config = dict(
    n_layer=16,
    n_kv_head=1,
    head_dim=64,
    activation='swiglu',
    norm='rmsnorm',
    bias='none',
    init_std_up=0.0594,
    optimizer='adamw',
    lr=0.00208,
    lr_mult_up=0.772,
    lr_head=0.00579,
    warmup_steps=583,
    decay_fraction=0.746,
    doc_mask=True,
    train_tokens=114000000,
)
Each number is 500 + 40 x the weight over its row's rms, rounded and kept within 0 to 999. Layers, rows and columns count from 0. Numbers have three digits each. The size before them is the row's rms in percent of the matrix's.

# layer 12 attention query, 128x128, rms 0.102, rows 18-54,82-117, columns 0-127
084:466534494514550493458514462488483431588514519472430559483526500512478509508476457463483539515463516549517478540542433529482529538438514459395463516544463505525458474555559518494513502460408481521482485484518556488524519499430496519502505548490461522472539535495475559553506548512438496482499528436488625534468525398535512456424443469525469457473474466548484603512447516558536500527505
099:466512548480505471458498543533510512565495418567486490488487530461507507493496433468539521491476543476462450510484449497487442510506536538494490602525489552556598514550455518524460535468538477512571483470484507538575459516511449543492475523515469503445506598578485529460460528531533555459526528561523615558566439508512450516487472497532432522508431457463452530508572463507466513529518
073:452500423490569413402457496451439473585523514530533521482501488447478496400566517484497454525523501464506505482450482491521547481522545482437474499504493483551475472557468543555464533433438487421478471538510500519431455429553473467494519511587454465460439527481456574555457489549533506498422514526472553515533470524504470499506465556561495515492471516491473568524510510500459516550490
090:516525527507480500592484568546458494468536460478494525504529535522527499488532555613444507506528477543474487517497559475517480425446511519473478549533503558499531452484433598479505535525430534545493574568478467476525528509427548580531463504531471515520491490569539540515502471491448465440529509512530528504485476493539504520511477494409499533532497481454496532415532516548541604579441
074:514563532427547482522500487535419476545559500442521557471583467503505530485546482484503582494485532471478471511510530466476507529546489531486496554517521467526559446528463501449555589534525490456498555506486484459520515489485536591500565486597481551429497540559417551480413542534544495472475519447542470541433464432484470485508473476472454512526479524456413462475521514494489561490466
107:538526477513500598532529443593553465478448524554525472511501495545537438467518457473489480495434493539483514479562553456480504488489504507494541583506495578453529493508511514489479562565524502513555443532498611495470546518437498498570525538510503489514580481524482496548505510498470569470479457522509495370434532481437511447525507587575503476539515510481494505496534510552519550451538
095:466507508511503464530502470477574464476489419463537506490503516402542509488560537503558530441423540460489448473513503535443548468475522455544512526513461489469499448541551456480541504567451519496470470486472460469553502497571505542478540525533526467510565535481516489521497460520461539538405497395497458435496545509526528494540499517527577449522441472395486519461522555590444500559502
086:445468471430471536486417454574496456484464513522532527517478529523516446482511476388446510485514563486501532490515477502502545514459526493462544558548534538478498485565490543568471525519474491464484493563605537483477507522506444496475479604502447465503447441552485480514511466460450639499556477555502505445489484470468531554519428564505506531508474460481433541490506537487494539502542
084:506533550544493481448575550479483571536619485518424493493538527536454549489544535601444568514541480476501477531421486504493506507460484493485412480519580470439547497499460563512481518464467458511499516529530513459532533476497469581475467519502469537581470511512426503472515461502496447535502542534452443588510446528508485513480518484432533510507487463476491524509500491487412588532478
086:541486551503463446559546471491575479426500516563435525526513538473513477510481592454515518440457573546451449461445525547456552470492487499557493555523450489427534487477502466461523472590413515551461464455534452444557542528521516542451553492488484497533548494409614454519500507468499536509473515524489446456477543474512501467491538467458575434526518512480489495511497541502513490498511
101:467445517478441489462440541455545532515425419510486578526455527462522523510542479457530411526552541595460476470497471474527500532454538416522423486499489529483448533460503497579520396464461528517467527490542516524499507487538515421495512518478483447568462473498548452506497557478475528496542550481444488542430486475489512510437536540477451521482481484507500455557455436487458415515491
112:474466496522455480488504527470425539509494495498493579561503466519503527583465499497460505529515470546496506551472446483523417501523468442520431432572500439555516537572532526525482447458609535433483537543507528554503520485486419440505506429506493526516439494556438472495509500543524479498533533548517530589535424520480498539493474455514417517450408466546467472472498485447510508517476
079:493582453471488485505517451523534508492491495485522628436472513490536510447532549470523540463441454521450511576470511491482593447473511461445500497453474470478440503536457500536516487472472485546484458474497478491518490538520497480382515603525496512527445457478495524542550466466500497500449516436412544427535529505514451512482538484448508466548568490484471514567478535549472537579561
092:490438529511498489472420425530516439481474547512440546446484492503497540474492504472546544475435470507499422486538538503489566447566476502524566539462492466506473526499474488456470506574445501512445487483481517500508530464489493488547449570449501479528513489476484528456506555443471484529471489435479499455466483570433524567535457506539528451536628598471491415521497552432505557451496
101:528540496473516538505549462469559537463528477458516511469584462482525520509493530459504604444426523460533477431524515525426504453528491507525474519488503522508470523492524464470567532538403457525487495498460562462478523571428498475481509472548489559504567431459557542482499534480450510559442461501469454513583560449473511530481464466536580452536538465469481462464545544511574530565514
116:557524423483428490546531460500574502442440533525510539464479501507512463505527500511486510399463483492474446467522457500469544494514492535570517528530507532468440470506519445447473521537503445463522494464470478435519518553515551502526539606496449483562557482493546514529496450469484514530479465445447473467465551560451509471506470538574570429577539526447442464554553583532512529477514
102:487491497494460557557476484425515506485468540547546530584564447480466532536475593518531491511534495484504503448516559487510594444494522539537484477471475556541513470538528447461514536522478527493505491540504501459539472498585512543499570470545489502473510517530476490517444500520481436425463518463552503451565470498430566541538547501505456522537500509443487453420533471362564538533518
111:451433436467498502450515413522539451495517525563496512461495525472536475469526492566467469517529527444496427442441467523429523492541476499521457437532555464457508488503527456527475466487550505494446553475494481442500486564458508454521446496524468486512548524518511416453553421469483574577529441430490500497471483538559475518485503550509569484454531578482409506525511548510424525545516
124:486460512497549514453452520497467531533507485514511482542469532515473531510459434463527527608524542481472531479514440477536451523483514454474513452518511470500519500476498524539549395430565515516484534548546449582515459489543488467504436428510544444522512548546450476460548526505535535469534502536557485532470416494523494512556517520483405540397500513568517512465522400449471475559547
081:496486447537482484466519476544543510539471508501509498587484491471550544493564428539528450505544496532471462558484524531522460415472456461486413503508515442503440513557566469541483483459525513481485481520502454548519538439516431497471540521539496558508461511476528492463536503518500501467484600534539549500550460525459481491468458497431564485531410486417423557528397456428507473522472
090:484516515439549499438460505507453498510436530422502482447423535547465503527526441448507544446506518494462462485580449441541545458540470527488489490506548514514523499547496509438471470484559470481474554562451533517576500495493456511458479560468512473509529488526419485474443468504534563475500524486567532514532522559507512492579411530562544492402507478485553448480555559552560453501452
115:523507530459532535521530519547589524529486487496480492444427520499578472462519449504445513436513495485522501452531560501466508348499551517545480481528491501510488544497543516440508545547463469468535460473553516496433534485491512498439504528544496552607523479554505547510552513486433413499475466536532495432482532557500503516505479519539571467565528492435445552517412499476537510469521
095:480466559447439476493429476554461401456485511556447499557461520578487468547543546477513452505548504544466463536444488458481499504451499531457497514505534468465446517547496530605470427485571524558553551545514449441472489502520523526567525529451457464432509523510513508511517448468504535490529539577547552525482448492510514535531440522480510517497435457554506510499396490512446484524468
150:433456577511542466443450487534415535548549465474447538470550550466471525470455461528533537584534486511541529609476478492515541599510515463470505483536522485533542490528430514551492482469450512518441532480520475565526465480555455489457451431495546505452481550512436513466539519552534471480482487465516515543495444455517471566530527524442419545450501540556530539498522452468525518526511
116:548553518472529468559516500513469420486549540416478505457458507496445519512483507572486567441474495493550488519508479446498503539576490513498546481562503527440515522510441541529566487469456492555512564466447602467474552539460547516439521465576494566483560541538474559506530499478544451442494461487557483550494493417486408457528485505552484442504506474526454527507517532496484581509493
101:526487512528504542552497503546560581530531443503557493538457521481485543517457417471552457611493527542479502517468557585466500511431481555494432561511422481455462525518447470567480522542454523546461434489489540486532470435535467461521469490510517537578498513522516536460535501469496534458473527479509546486542489448475453553428499499499437485539521491531448467451582511473548565509546
109:499504501561528441461461441465524559522578453492471583467555555445506570484404484442464423554489472518485463538449515558472592503466500497530502526500525435531525483464457467417488503511502517471443563544478513506527497460529538486516477457510546458495561525554512495510537503487499473483532435467500509500490487501603465521474512479510521498473625557429497449447487512455499506545543
159:456499532519577493451489490523535543518485469521523522434516504455487509439442469511533531578526504448483531461441504472446546492481512466486486487502485496479507535450535516579567442489441435512432512456518468551430499480505464405473469452534456518485567490497472529409569500538483525557465508441490467535492470539521417594547470499486425483480574563542457531498546468528500545550523
130:519502410510530611458532540555457524458473542534508436480501495570521411520558477490463556494530481478478569457487474491532498371526509500474493437485450519522503505487499509544558478544580448536539448519506508530528517469505524519518514515555534426532534513507414462513549458508439491452493509487508466446488481493468434504554492503505419490406453450516504469527483553555525476454522
138:523482515489412503484518419557572462445415544574424547478545525506560478554517482457543526478511519587499456580572474543463523421524499442520502473493479484478467505523534467391508532535462523507466437506579491478532503524489477479493493534467496466570502493470522494442546464445488515498520479462447548485508528547442451515491468510466555486535518535513560469550461436504548466449481
131:526524462465526510481499547422441428547508512456508465526505509516505494519465478459528464540489489576489518497473455522531519440521492553448461544529502467512528424437527575486476517485547480460500504490500571495405515514426498511466494503487515499526389493536489503574421586471476517490601511580469518509488585492526527453423508507530533529437491457551498433549485486554541503506436
118:467523474563508472536497570484410540528475495469481493503563501562493494500497500510502490562479546536504509529532537510556505536467447505495487511445453469522510449472458556495468546527461518433426470598479494561582487528496515545496511455446517471504418395514495500554453559491493494505518519492463442508461540484410493480458547447515384569463522538489617476484516495513519489482471
095:484504506555567464492441564550498521502542532437441480482454540545471490499442491496479591515565477463473569542529486501516500481531421553496479531509480363531547504516473482517530463500531537527500479501451497520524505421522468515484454438432541496448501532433492435463511527437553509487450439497489566529527465501538421469473494469559462466475553522491496552409502471468434483525531
098:460523495575480405523516518464468477497568558508492502486559415486474506538470553571497548507476449527560495508489524489452530463537490537464499509550529496477514463442535560458454547512454476484536463451459496438410529491528524588520462469500435541405454491465553556582475486448463452508470513509484507512543558392506527468526532507488537494517486456524579514479451512496568518513491
100:488524537558557473504532508441478468559444472446522455481509512523517457477476533564503437550488548526511523520585584528572485566445538508499533465437490449540527506467467485446462535467429527506499521518445520507464452502501522445467510516564485533525453489516518536490539508499463451462534502524518485469494440518422512476450539464565367557408564547500545523473525505462494562497451
124:544501458498450506479549483513502514469403448548442520506462506520567482564529556429534544445510474526489498482472493524552464516515471482505507486428444508532441605568518472539495467487548540517503417540506502524524530487535500455507526560474590447550485460495522459532492521489506533501487486533426592454536510523467535501458483480559541538501418504472533474601455498538502399466496
163:539539475538469495503535529516502459468470546494500532516450428574508419492524529529449428421517484553497496426519495486527469507552496475509503492479499595533479519514506527527486526485541503512590471495525525470462577503540528530526574598494483515500522452468515476561474485480488503471489525546428562436498555443454560482497463540542599499558434438480492537586469512532481471427460
085:487488519427470494504523369500453483454549526463517551537462499485535541458503491558504532479486497474501483390451519492521528454462463479476500496563489434515422508459522561440476503414487528502485546577486418518478518471507451483453476496547543504444454519506553551498570502563452591571466584455525531535507475467508553532510489538524492493531539569542494555501493507513505531452495
092:503443530454567493502489513499511473464565511437554472444487482456428524522490469608497511457445565540570477528459536456525530484555569462461472574546534422536439486536504472529519485455516533504500500454507530469556468496464477466444512520528524516461491572429471477454526438480533510561428518523469491504410547516561469508559465470500518503460530490536457485580476453477480555554480
083:388424503509513534467451494454507495540472457535462518514484522475517546447528475524511554503459499435522522529547509538515577478515517497411496469551539459518560586520499551557467497504508544491420477462481470529496471509554485503467442531528516475491457524517428533541508449597486526519595441516558516496492405436504474481581467489516492507498452512569478564520450529492538487549451
083:485510480446476516474545446517480598471571486513531514576507504482524475539496565526502466505509441444428602452488514514529521495511516543478454448451442508545486507515512537533423477439489506522463534489520467487509500501474451514504476555520602539518455500522553542484520429581531541463540459512490482521546463550462553518457571496409572564580526461450505510540533508464522448529492
094:496438457415473474467485427528485570444501542485522567495490535446524549495536512578547485519504520491455534504509484479457567523491495497500551474537528466523452504503501529538477476462492570484431551493465496525443442424493433506458470530532521517550470477541451500514475512494503581550554450511447489504549462476508518517518497523393563484556531497450473517552480442585468503629474
097:470427524478544541487425500533508590460540512500422550586460474533503510505461531589528538544486527410593578409560467448563499488415537473538500458497447493532526553534475456550514492453536516485527429544510471486529501456516459504495498521537474533473486494497474499492532486498556566469470499591456469462486516489501493535503560491522501471477536488511453479486455458449430529490534
092:520376532435459504507448533473544449537502436475464526470497459443528567424505485483502541529434527493501482493512448541459545490449490504542572542528532410514492596417539517527584553491500543496476572473557477509534476491524464498494464504517479457497455517546524523460472554511442533528597468485530521477528547467538494503477491523460528481453516474448470522505538478493597536460539
085:460484485519556439477442450550424542499510527474498469468465505482502494478480496545476500527485466433526442523535514436545463448482542457524467553501492522500508522539488603459461496500476509492450505532587420540537447435477488531391526544526525516477476543518506479540552499537548455463582519488492509585503469470584510526534467451484482475498528517538405502545382499454509485521531
095:484527467476488485439493465529505433586419513536492532453464562491495516517503462497499505514555481548461535571449505544473583477477567505461400428474524540462499522498483545534544441476570534540462555487523591472516495494511517496553530429487567458462514540472558536493487554437540480511445543484522598545449524451513515565491524555493465462466528472465506482508518449461445505533518
095:530520501500473549511557556450571533542535508434553454490577448525512461493521506554426501475423492455472604493475431529470439486545441534582493449469467549433496530439510441522496505527474495515546482493496437445461519499466500553591508451527521506528559479442562493521503497431496477473517506541468422481450519527483520443459477450444515461508522485503556479488559527556534520490483
084:538510540503534494502470581461464485492522546564503430475531500535529507515511472501430477507467496510477556430548560534523469518563482609528529581526470500532529511462507416500525504589559490430531536462472531529536505512506607483476427436501479505538511498509493430505523447524436436539498532511527456490542558420462517477498490532507575487449520473556495505507567470523583483530493
087:459499421501542518475485551507519504531461494517516450484499463511491495573478487533500509508479545519580484536559497491521517491488488467512509622556499585520460469505527497479543466415443532520492503506525426487505582527507486512482529568508491540550462444417417530486495492452476523509476477486449486468581520431569559526542428489470444484484540571561475457491393524480461456459490
092:476491423492460467512468480479472450469582575439477520511523495494514513463458476546519547512520414490426531495436485439552508480512515441505495472424547516498501552489476519470448523495493550491479482459521494528439407490529452470459463487553512465502499540522424499491515562486618535477521483431513593539541473500409485510514509448482465508607486494452477592479493460487493536505510
107:477489520472504415525440560498471568582464478565490497480572562561418538455437427466524487531506459555470508457524477421519463464514554500435537549457497455524529519566518459527525412467510527519462475479553576500561493488435538430500490549489473454540466509443415524547508458516501501489488566431487491469528442512472507526533515502518481507440479514528545520519433471506511473503511
098:567499514491463546498500477486478468414650494489492481533454455465540511506514517498451446489480478484495444508523520481537507502518506507554459563488595526515476493393529485476469550539437460572482511437523447457482532502484526438451473457463514563494526487504545534504497508489455465517493559465461436483413507517501513473464534454519597495471488492519564526496440517435492427452437
096:491487500484486496501516570489507504474589463495475537457536394480481584458508489502443451513423515515449488446569463504526463466458427492509557541483468478455552505458481481518583564540481540536468466490483446476498491465545523495469489515519430552512484503525464447534488575459508489496437475438424529463448572467455469508474552457497476517458469499459510578515470470592545523490418
083:463535487483508511462531476486518527453545500398481482485498416452546491464531415484497490529415469450492484512419459458479551579576525458512535542482524482522521489544581518459553481550463542485531630396535541463520493522545494452487497553559459515479475501498476501417531496479431475504509516497518459474442472534508477501532480516491467408554476537524487476539460509521482558507490
097:510537511495543540446520501528475459560608583468479565535517473484507542486524481506478499494527466475464523557509458505561540502505464480483463534446574565488495530506465479503456503492476515477477568565476545442510479518616491496506481427463480527534507558481447472482461530434498470548451439516570615500554516492484545502426503457505494443535435552446436540512510486481502458569500
099:495509540463569452539440555564482448498438486549480556534510583474477480457497478512574473533499474522516426520430473512521463540474601485472487523509557520498530531490510513515544484476543472518498508519528581511555476429498541468538501478473514421479492567457476546428495519522554497504446527469555463539519471443502522499536461427458440503408534500515510431481486572438457495491583
079:447472498457482532462450462502439533511522429538438505543503526501586565463500508527499501487511483517503528482471481620552554541489510489498512519536533496525467493542499548481450455424466528534440531458440454551613516503509495504501514451554540450453434509499473578530568475556533533498547508472458460477506443546469441476593442552540483484566493499549528501467481476495429460504505
110:469484566487513517515434484502535540512444447572483500439507481469483594453546499454524509546477462485527474509507446451502493509444563443444536523517552414484502520532494455588491440423525507489460449468511583479556540487530453418508478559506524537446534547505412532468474539484525525508482573489506435512430455483486558515493567520528468521414484495504536480475451470444485471485498
103:505498434522529603471539480498480524491503518526541569526525437529501540542538536525520469442448534565483538475481542534556386430624500536505495507494437471465558505491482483435489505506496424533516447452460534518529485484511557572496509464500486476474456463519496454493541562463462467548518612568504493555518504448501567478539472466483547468494469433496533485513516527513538452491481
085:477422565475566472490526493512468446472423532541490547495526525489461565525576511523541512521516465543507549528498470489493476424507576456481463544498517479504498518588514504521488434392564536549467459513519536465539449474573425496470475590528521557535489517490516498507503498486429533464451525530550512533452458494441559548500481556508513542465496499492462527531404438451538487528541
152:456458539466524414475468480555487509553473463521519529511495540447500526470514461499517461553523420449511517580452492496494572511492540487412430471525571505502481528477484501596439459448520554464470548535503504494569407478556452436495459468487544437489517574466508525463514497542604443534466522478527594505493455490541472554532495510496502583486518525497486493464518470505497535536510
094:468449518461485524505469534522526482574556404486563485512440472499535521454482510458535529480486547470447470515466464504514524519465450462479445464546445467503467535387530474433495513464558490557527553485583405491437529366451492455526483477494458476539439543508523466448462509457473529510556560483502524449542516480536560469539535554520509528443503481500495565515474501508495520472485
087:486443497481508444462478474570453524523503533463538491490531519498494572446508492553467443491533473508538554493478589522427523539550577491522465588421495498483500429518526538508477483523538464484559557466510527558566426521606482512516482574452497470481423499531552476447501520507538492504505560475545530493560562469463510497465464498528532491521511495415434482524476525439436534555518
101:503534527546544469553451517479498590542446457506501475507478554562415498460506470547439534541551473521492433491575450485480581513515571432491565511530519504568527480471496451513465476460525524470508588553573557450585552503461517409510518491485530488486534503509459467509508503551510499544497527461502509504494485483471486502463479495439457546449497580505539436489547451505501408492551
148:471513588456545440475435515531445527568530474527508502497565566500438551502437447532507543572535430486553549532444452480474544504539501497429428503533543492488529553480520469585498480468501481524501543514518535484538481439520525410462452455494477482428521570486525527442552526521525458491439526450521514491523454477496428506537522497501489595443545522533482517473543475454546542510513
134:534539426532472551531559520451547502422454465488510532551443476456592492508539549513484515447472578509469451475528540486551487487499455493565516514527446489526475476534454571378513536530484513467524438514484494561507503597545502586458537510555530514529471411544459489550456472500481504505585496563438538520539525515513539492494456478482525470556457472491466518520454514527495461497510
105:534481513408478458465547489440584525476500564543450498514467478478535563534543482492461475480483441516502519506507445549492543498470478553556604491559475474453497459527509430474524552525551542489504442545532480522516516492539474513524522430544563507531474588507471567503526440570541573473458477493538442521507523493529489448508523492519582489534491463537541533468403431523535440488526
146:500515448528491576502563531478498517502538492510452541530475469559516468524522508467518492472464515535506515416557510484582437457481552476575518512505454522547512525491509543468476437473525499554477424561496483529505563569466543534512530536485484495551478391462419528529475541476489480511514571507518517524466447509489548470498494521541460425504446458479601481491440483493400401458485
101:471508451507539497510517586512498496484507457473486516478505480473562471586518530463468462482466461514538614410538580503519517426529597460570520511583432564539487486505517514521477471475526593478512483518513430503512466563439459530517486530503535472544485434513474510567467506493558497586508506457505535532480543456518455553536493578482499433497483442466476484510492540482512438510477
113:497498497418455487439526464493492449517472478475504554525580517532558517505560486481475495463503467491439595479535421501534466468507497553488506530521568463498542525608503474508547535492495569561472442449460495480481457522572498451544489543506474465522503547523476566474474459535527472482394549501517524555465495475515429439501480476488502492488474448502602506538448484500540393541510
109:452534496535472514527485551521467506446501532566483523521475530548491501470489447448499442532512432446461485423566514423517424446478501433532502468492447501549532520436519522524510426494481530520483509514513392460439468485415568526564527542447459504515465411522508459484506533489496506549480573408514423474486493485434526491520539528505466453455487476520536528477479513520468430434474
095:473482472476525484553530529543502502587578411464596495446510423521523532510454569521430497494576458491517542436448517459501494476528527499505513476500484526555498483510492476456452469448557502430520528468552442513526479492482471537454458511565474442482471500544532471540494556503487556566543424555511440465532537558506522566539482511476574458519555492505475438547566524479539521464522
097:492517477475462502522539453495541537383520544460517525512486524469593444508494564530455477481533537478522480554472516536457542471422459508514507441514529427484514519509445430549455492508504475551483492553451472500433499407505348525543495465540552443501518563496499517511504539497541574482522438513469484474585510512493477455507481507497535440563532489500433514479515533534490500480435
# layer 12 attention key, 64x128, rms 0.0911, rows 18-53, columns 0-127
098:468471569500535442455456505514517564506500528511543493460515489403545519489532490531470519560526496530521473594524526417504547446472517563539509464519523441554476550492482640563454464510449537418427517475452465557473464495496505465506504490565498434528516540456459575453500499499528501434488484509546474521517458485472432480525479530455548510484507532502534550526500457511562481575487
079:456487496539591439464531489582534561583411550570504532464495528440518491545535429549507471498478540521497512478519452473508597527546514517405520530496485491518499438498530550513503463441509500538523544506488476544483508531549516494513503513453520488608506541535531545467451553514513545422510426457492510476552492479454516506479462536476538521589542532553531478483465506509587536528487
116:405479521440509378431433482557456504534506524514504558481560555534449533467482500511551506569556453489575477572474530468455528501475493479469533544543536446530495495571471554499460480436472522494472516556523487518491507488549478476478422510550561482418458600480411507520548500509552448467503553484493512510501466443508509534499451529484447512492552519527506499456474524470509497499556
087:466498527510408522484510520508432552530380440482546482473520463457447502496526497482453547534528518497513454492477581479452443557447505561510528502529541430587433496573548550545505513574524454437515451506493486494525411512491485531480498477503505450427477497451493490541479487499474487515538535492483461519532534404524514564463538485546511500428466464450510506474529462443490480585495
117:427494490486530496484472474570493546509470477445477501450476577480462536473530476490483496539539468536497441516490442461485569498411548513444541452504547445537451498559486544490473432460559511431447498525553467519527430454500487440480525545552522442436522530530519491539501491534582520474486494509483580504503436533518422590478538447503517586483514534556498542496512438496472524488574
093:506469489388568529501447495479488515453438476557519532550513520498524449471531474551479450538513511451432478487440489474578529543494579517507489557513505473531485414541382491578524485452566530486486547516613514476515524530427557517530536482502450501471510531502550517512477541480469507496473500475527501450536465504467483563530440551551503465478515483525479502572563560521532473476447
093:501467445461490504458445453585504482491508422536470525393440487474541521520480447469552482571560526524489472526443475478506545530431471447498428470518511408474470473523445522517465503490510532467462474566521495577481541476529432469450541581496473514501500526527513560483558466473553480416448541535496540533478482493487508519519469488546495549526512579487497597536454501544434482531494
118:456496561457603457470466476531539531526520537497509523476486525450501558463503467518493472579520472489468501476498508437475593549418528460445494476488550514553515433549491455512463491493468527470435534462555498569540458488535458482451466475524525497433477551503434567443485549552481595517469447495539504520432440483517505554598490514480491551551509519529436553489528544468494485532519
075:522546509540511461564463446483479542478571511498451505481514496456461475545494451436542559414503514523523498443550454488474444545536493485561477580494506487495498517483475497487495446591453445563515502473473456485509452433558564511524580554427500449490529479519475502462483466544493434558538528519489425457492405491513467506502440498481510504433520461486501550503497536530431540602536
129:583536449510451519501510574505554518412521498499538487533553473554503416534463503508458436438446593510520467450548514505506444458502517503560528486478454521490556448502509431434538540574500479541580490513485517496502539532433524546529493510457496526566494441536565453542454496539443494501524534530460461492510533514488490428472591465540537471518464421467516524525526507526490459474446
098:544603450551545479500511573519492511509573516468619511507568443512494523574505578480494519432409482557585528509494513487532496497564493542488515470463462556483512469564568495423494585525450522539514452463456536491448514525496500553502484487464529506524491481496549466485549492511450360510488484492539487472517538502538437539507533489504466472509469471478493485480480518526513521446482
092:449476591514504520419471440476516557522456517532441553451456531492492530498445459519490540501480473481529486448454521510552509508496582569429524467497543494542498565517555453511516489394473464471457514568495505531502495457548468452449541527561585480505456486570498488441506528512574479513498459575517492495495439558544529497497487534538499495433563524529548547487432429443500500491486
120:446500570452564468529441450506476519489411455432430467498474507470479560463531549505593452572551470469461496527537477499442514567515547443458548481546509456472519557558461479505500472441537544445390481534522525563542450480557484437515479484517454459490492560479433471506538458560512508494492567533528436563466464508523477533494498527511471534514473535514471536509481455487499534516513
098:412453555542523507463448498523466420512447539384486558457486494470523540477498523559514514551521500524446482475482447506432524497519559502412555500532514513447557505537492519443497496514517564539455468481483491563598490501467488472514469533484441582546534501504449465445508541447489522512505468504471536517417472484498544555536529542531462522504487533509454429502474408458442532521540
106:522529516526479565530565510564526490481558512473503401552496500522494473583495457423467459527449514540424516406516473527493434470487448529550512462444426499505446549541518418546486527540548491545564473441511445500487533540458495580503492464478501511505522427507540510490467456442450521493473439535497529508469540500496522463493526534452525472457495476440480481538566534579564496484445
088:495488489473583573454466511498490483457511522472537600546471523555564515542461483519500451534473510515415451560440478528453528504467446410516483497494496481453545498532442476477493501498547585516515543443516471501457562540484505498468494454456469569512550414480495482515520480503575519413482583481516538530546453538557524511511456493469513533572464500511405455508463511509558514447478
091:480527519501503565482433487503464475590528477438462557513570546471486466501409474486409483563540470479470514520603468467542488488438531456534484529545437547557540454551513515524467518458462459496500492514512510515473551520522551535439508523497500508516513488526483537584467594515552508444510501545551470465454444411486532543410491451472477573479559542496510472486512488527519509455519
093:470518521489470478532437513471556570570613494477506481456590600455457515517446579463509524481481446491459481490492513503494502571528480479474519513435521481484541510489506514539469518491534528516490516464473428447434555548508491503537469496482502509536548461507445435431522472555503458449501524543531401554430397526531438513455506556488505532568546490466479485526522506481536550480499
094:457457556543512483502491383509478518564473517491437483403491564528467560437506463454564531486489439488542550539491490436488527542529515499462417448474487568517472491484505472553482445432471443493450500542513554533488443508545486451535494540501543469461429520490423541424532496483517438581478525503489474531517480520517521531558469544539466470454523565541516515473529474454482504520566
114:453455531520481462493438481529469543600439528522500525497466520532451547460470487513570472547558502457510448468511459438478467461464572561436479534476543488525474544536509494562474458444544478486406475507530444546547432503459476476450484568456539450451456552521452512486531494513581495501542513535518514538496449542500510540548438553523484522449556546522555528527509469482433519577518
104:431521511437550524489413421529435491496474479540517537470462534577437515505509468455569535514532518512497512553471426511489488517507520440399450476507542439488495488488489530502450460507543472471470487566556495538501565509521560522486457483494529471441551501564430514490506540459519509481515486506502579533517386479484529507542439559545409505510525573505562532514513474469526494522563
121:567487499556472529538592573473552494479495577485505485545495464551567415564523505491443475426467510508478530468522512455466454500477425492555499513523468543472533444537505445472528546565429471522580504542516517431530533552467525546560500451467439517478510447508522412496518473572414419494517480541492503461495475468441482472478482548498525464541437460472521464485504503491523490534493
128:417494512473563468416401480515475476501450533535505547455490543457470538471500457487537555542530491481542488534446452464473553535516539475396484518486552415489464499514562540560424415456483499452446498492454424531496482521541484478473476448528504507454482555495458520475530518512542568509518482514497487558479435475515417534516501452485446520480513525550484533471467415440511505539536
074:498512577515530424512497458477468527565563449510490432454562529480454521450500511467535581456500503478517484519560456453472503515552528534506533562504525464540496484526452561507479492500479502549573473500423569494473401439500503533472495541463561453474546619551426510452457476491474457555506505479526454450531537497485472525471565563543521477492514514437534488492523488446540520541554
098:494465489547563525511510451539519475471470563528490465472470466502507425525539498452456427505492483552582419599451531513480464477508444509540484505460521496500534508524506565535527500499575447465526555495492550513470465432472532579482530500557533609492543493528515571477487480549529443471459493468462470482490517422528468535503519493421554470555485488533445514596449462508502528438515
087:498509456491488530536518496546458522576585504479530445543425505527490502442468494537460521501473541493438519524498492531497498550488527463509531534458509516544507495554518532503490491408517463578428541452444483491570436562518476502380512589436432523487589483438478526441547552543472493515508504497475499507468525489576468584466500501511498527538484537498497588512492470480482582530472
111:439470538471501466497435473511518477597504441382491590409515532476465566456491525560490529565504496487445522555480475498507508505542558483433481483543545507558520539528494512493517486488467495476411436512569453481525442486466437450513504560552475512540517511538479540471527480455522532465477541510530554559489475482542448573551463487558454490469554550501494462499515494480454488579493
068:469501571491516447497501516468522482542590514419520463450533487483496477442547557533563570471497492496511482494508473451469570466600540518475540521497487485484444523537487439533528504471464498547525454535468506550563428483485430476526459505516520461515554539470482478371512423493463465512458514465488460475448528445450536546525489593562494473487500520454511513540542529489495523600531
087:582489503543423530538529454524499556445514534468512459580537482433521463482511478567452463431474471442502530542473544515509455414492409550497493473477446567473485471441515464470564517495519426508526516542459499429499572508503432456483498468542516440422538470548508547538510524467440482547497477555480493499516551511506474435478504541452537450504473442468492462540515507536543447521454
091:584495534500450570500517479484486544492381511536563512500518494442553417548504483534494511494437568472462498522487471484492502517513517453457507460487501446555487483592519430489533509513484588574554450451496403479520480499495519426477509554454474452523546470514541493445485526435532453440508463534553469512495477471538478504557487445499505459480489489459465489492600477535535555454462
077:529583435560467534519547459522498488414499577518507498590540466495503448496495584521490506489447516513539503489529510535521474439528471501500478463455522543463517460517433485530497517535494496521566506480476567455479540521521560530543448447485443479504457487477417469473487508503432447501516458544483468428455486502566471419525516522487486476435472421476561395554481429567487500478501
082:515586417516546582500474511562414466477555401479545493570568445436494523473495502470499445566429552492486477508493496517527521553482515497447453583546526528614490472538449546438503512477445502511484487546594468452548526504548512444454560516500534463483419522535445457508533515500533513499537520481551472455500550537531512511498508529538511487465504492490530527513501478495531507461497
083:537504506561460499490444471532493528527562529485495534583523453502549525486493507556496517468471487488562488570458527482501474524553513476409452466501508481473448563516524479510503482517539478594531482548447451498486445602502454416525464420438502505444460488486452441483506483446473476480517521509489520550502488519490577487496506482503594461441432528467510473384539451517513505419462
085:461503494575580450451500512521422431509455499501503522595556491491535508524508485520476494578481521532426425577547533536546560478475548457578521469503475494501499478580410502546550505579483474490438504513468486507526570509463542512475497439557562493486435423415486523556476491522487516535484553496457515521512486484499494540529495519456447497527465495517443439540525507511433527494507
097:438496481510469522499486485504438516566457411442513483448461425484484521453547559457434494561471533511514516463452499466453521549500519489507410538525499471514513507488507529527499522443495527432461538589519528480554518522495510498471508527487508513521491491572475513466489501560532555454571531464593501548467495447533497555438458587587478446408560510521534549452497492427450498505518
092:532444488465464487554518538485507543512476571640444448483524579533535491529544508426523473455510423518580512492507474510516462541493587465502571489484488541530509527510497532498443512552458499479506530506541488517579523495537540442494496475452567506546512477496585486511477502562552535491519521523545503518523520495469485431456471498537481555520509456518538494448436444482583408438498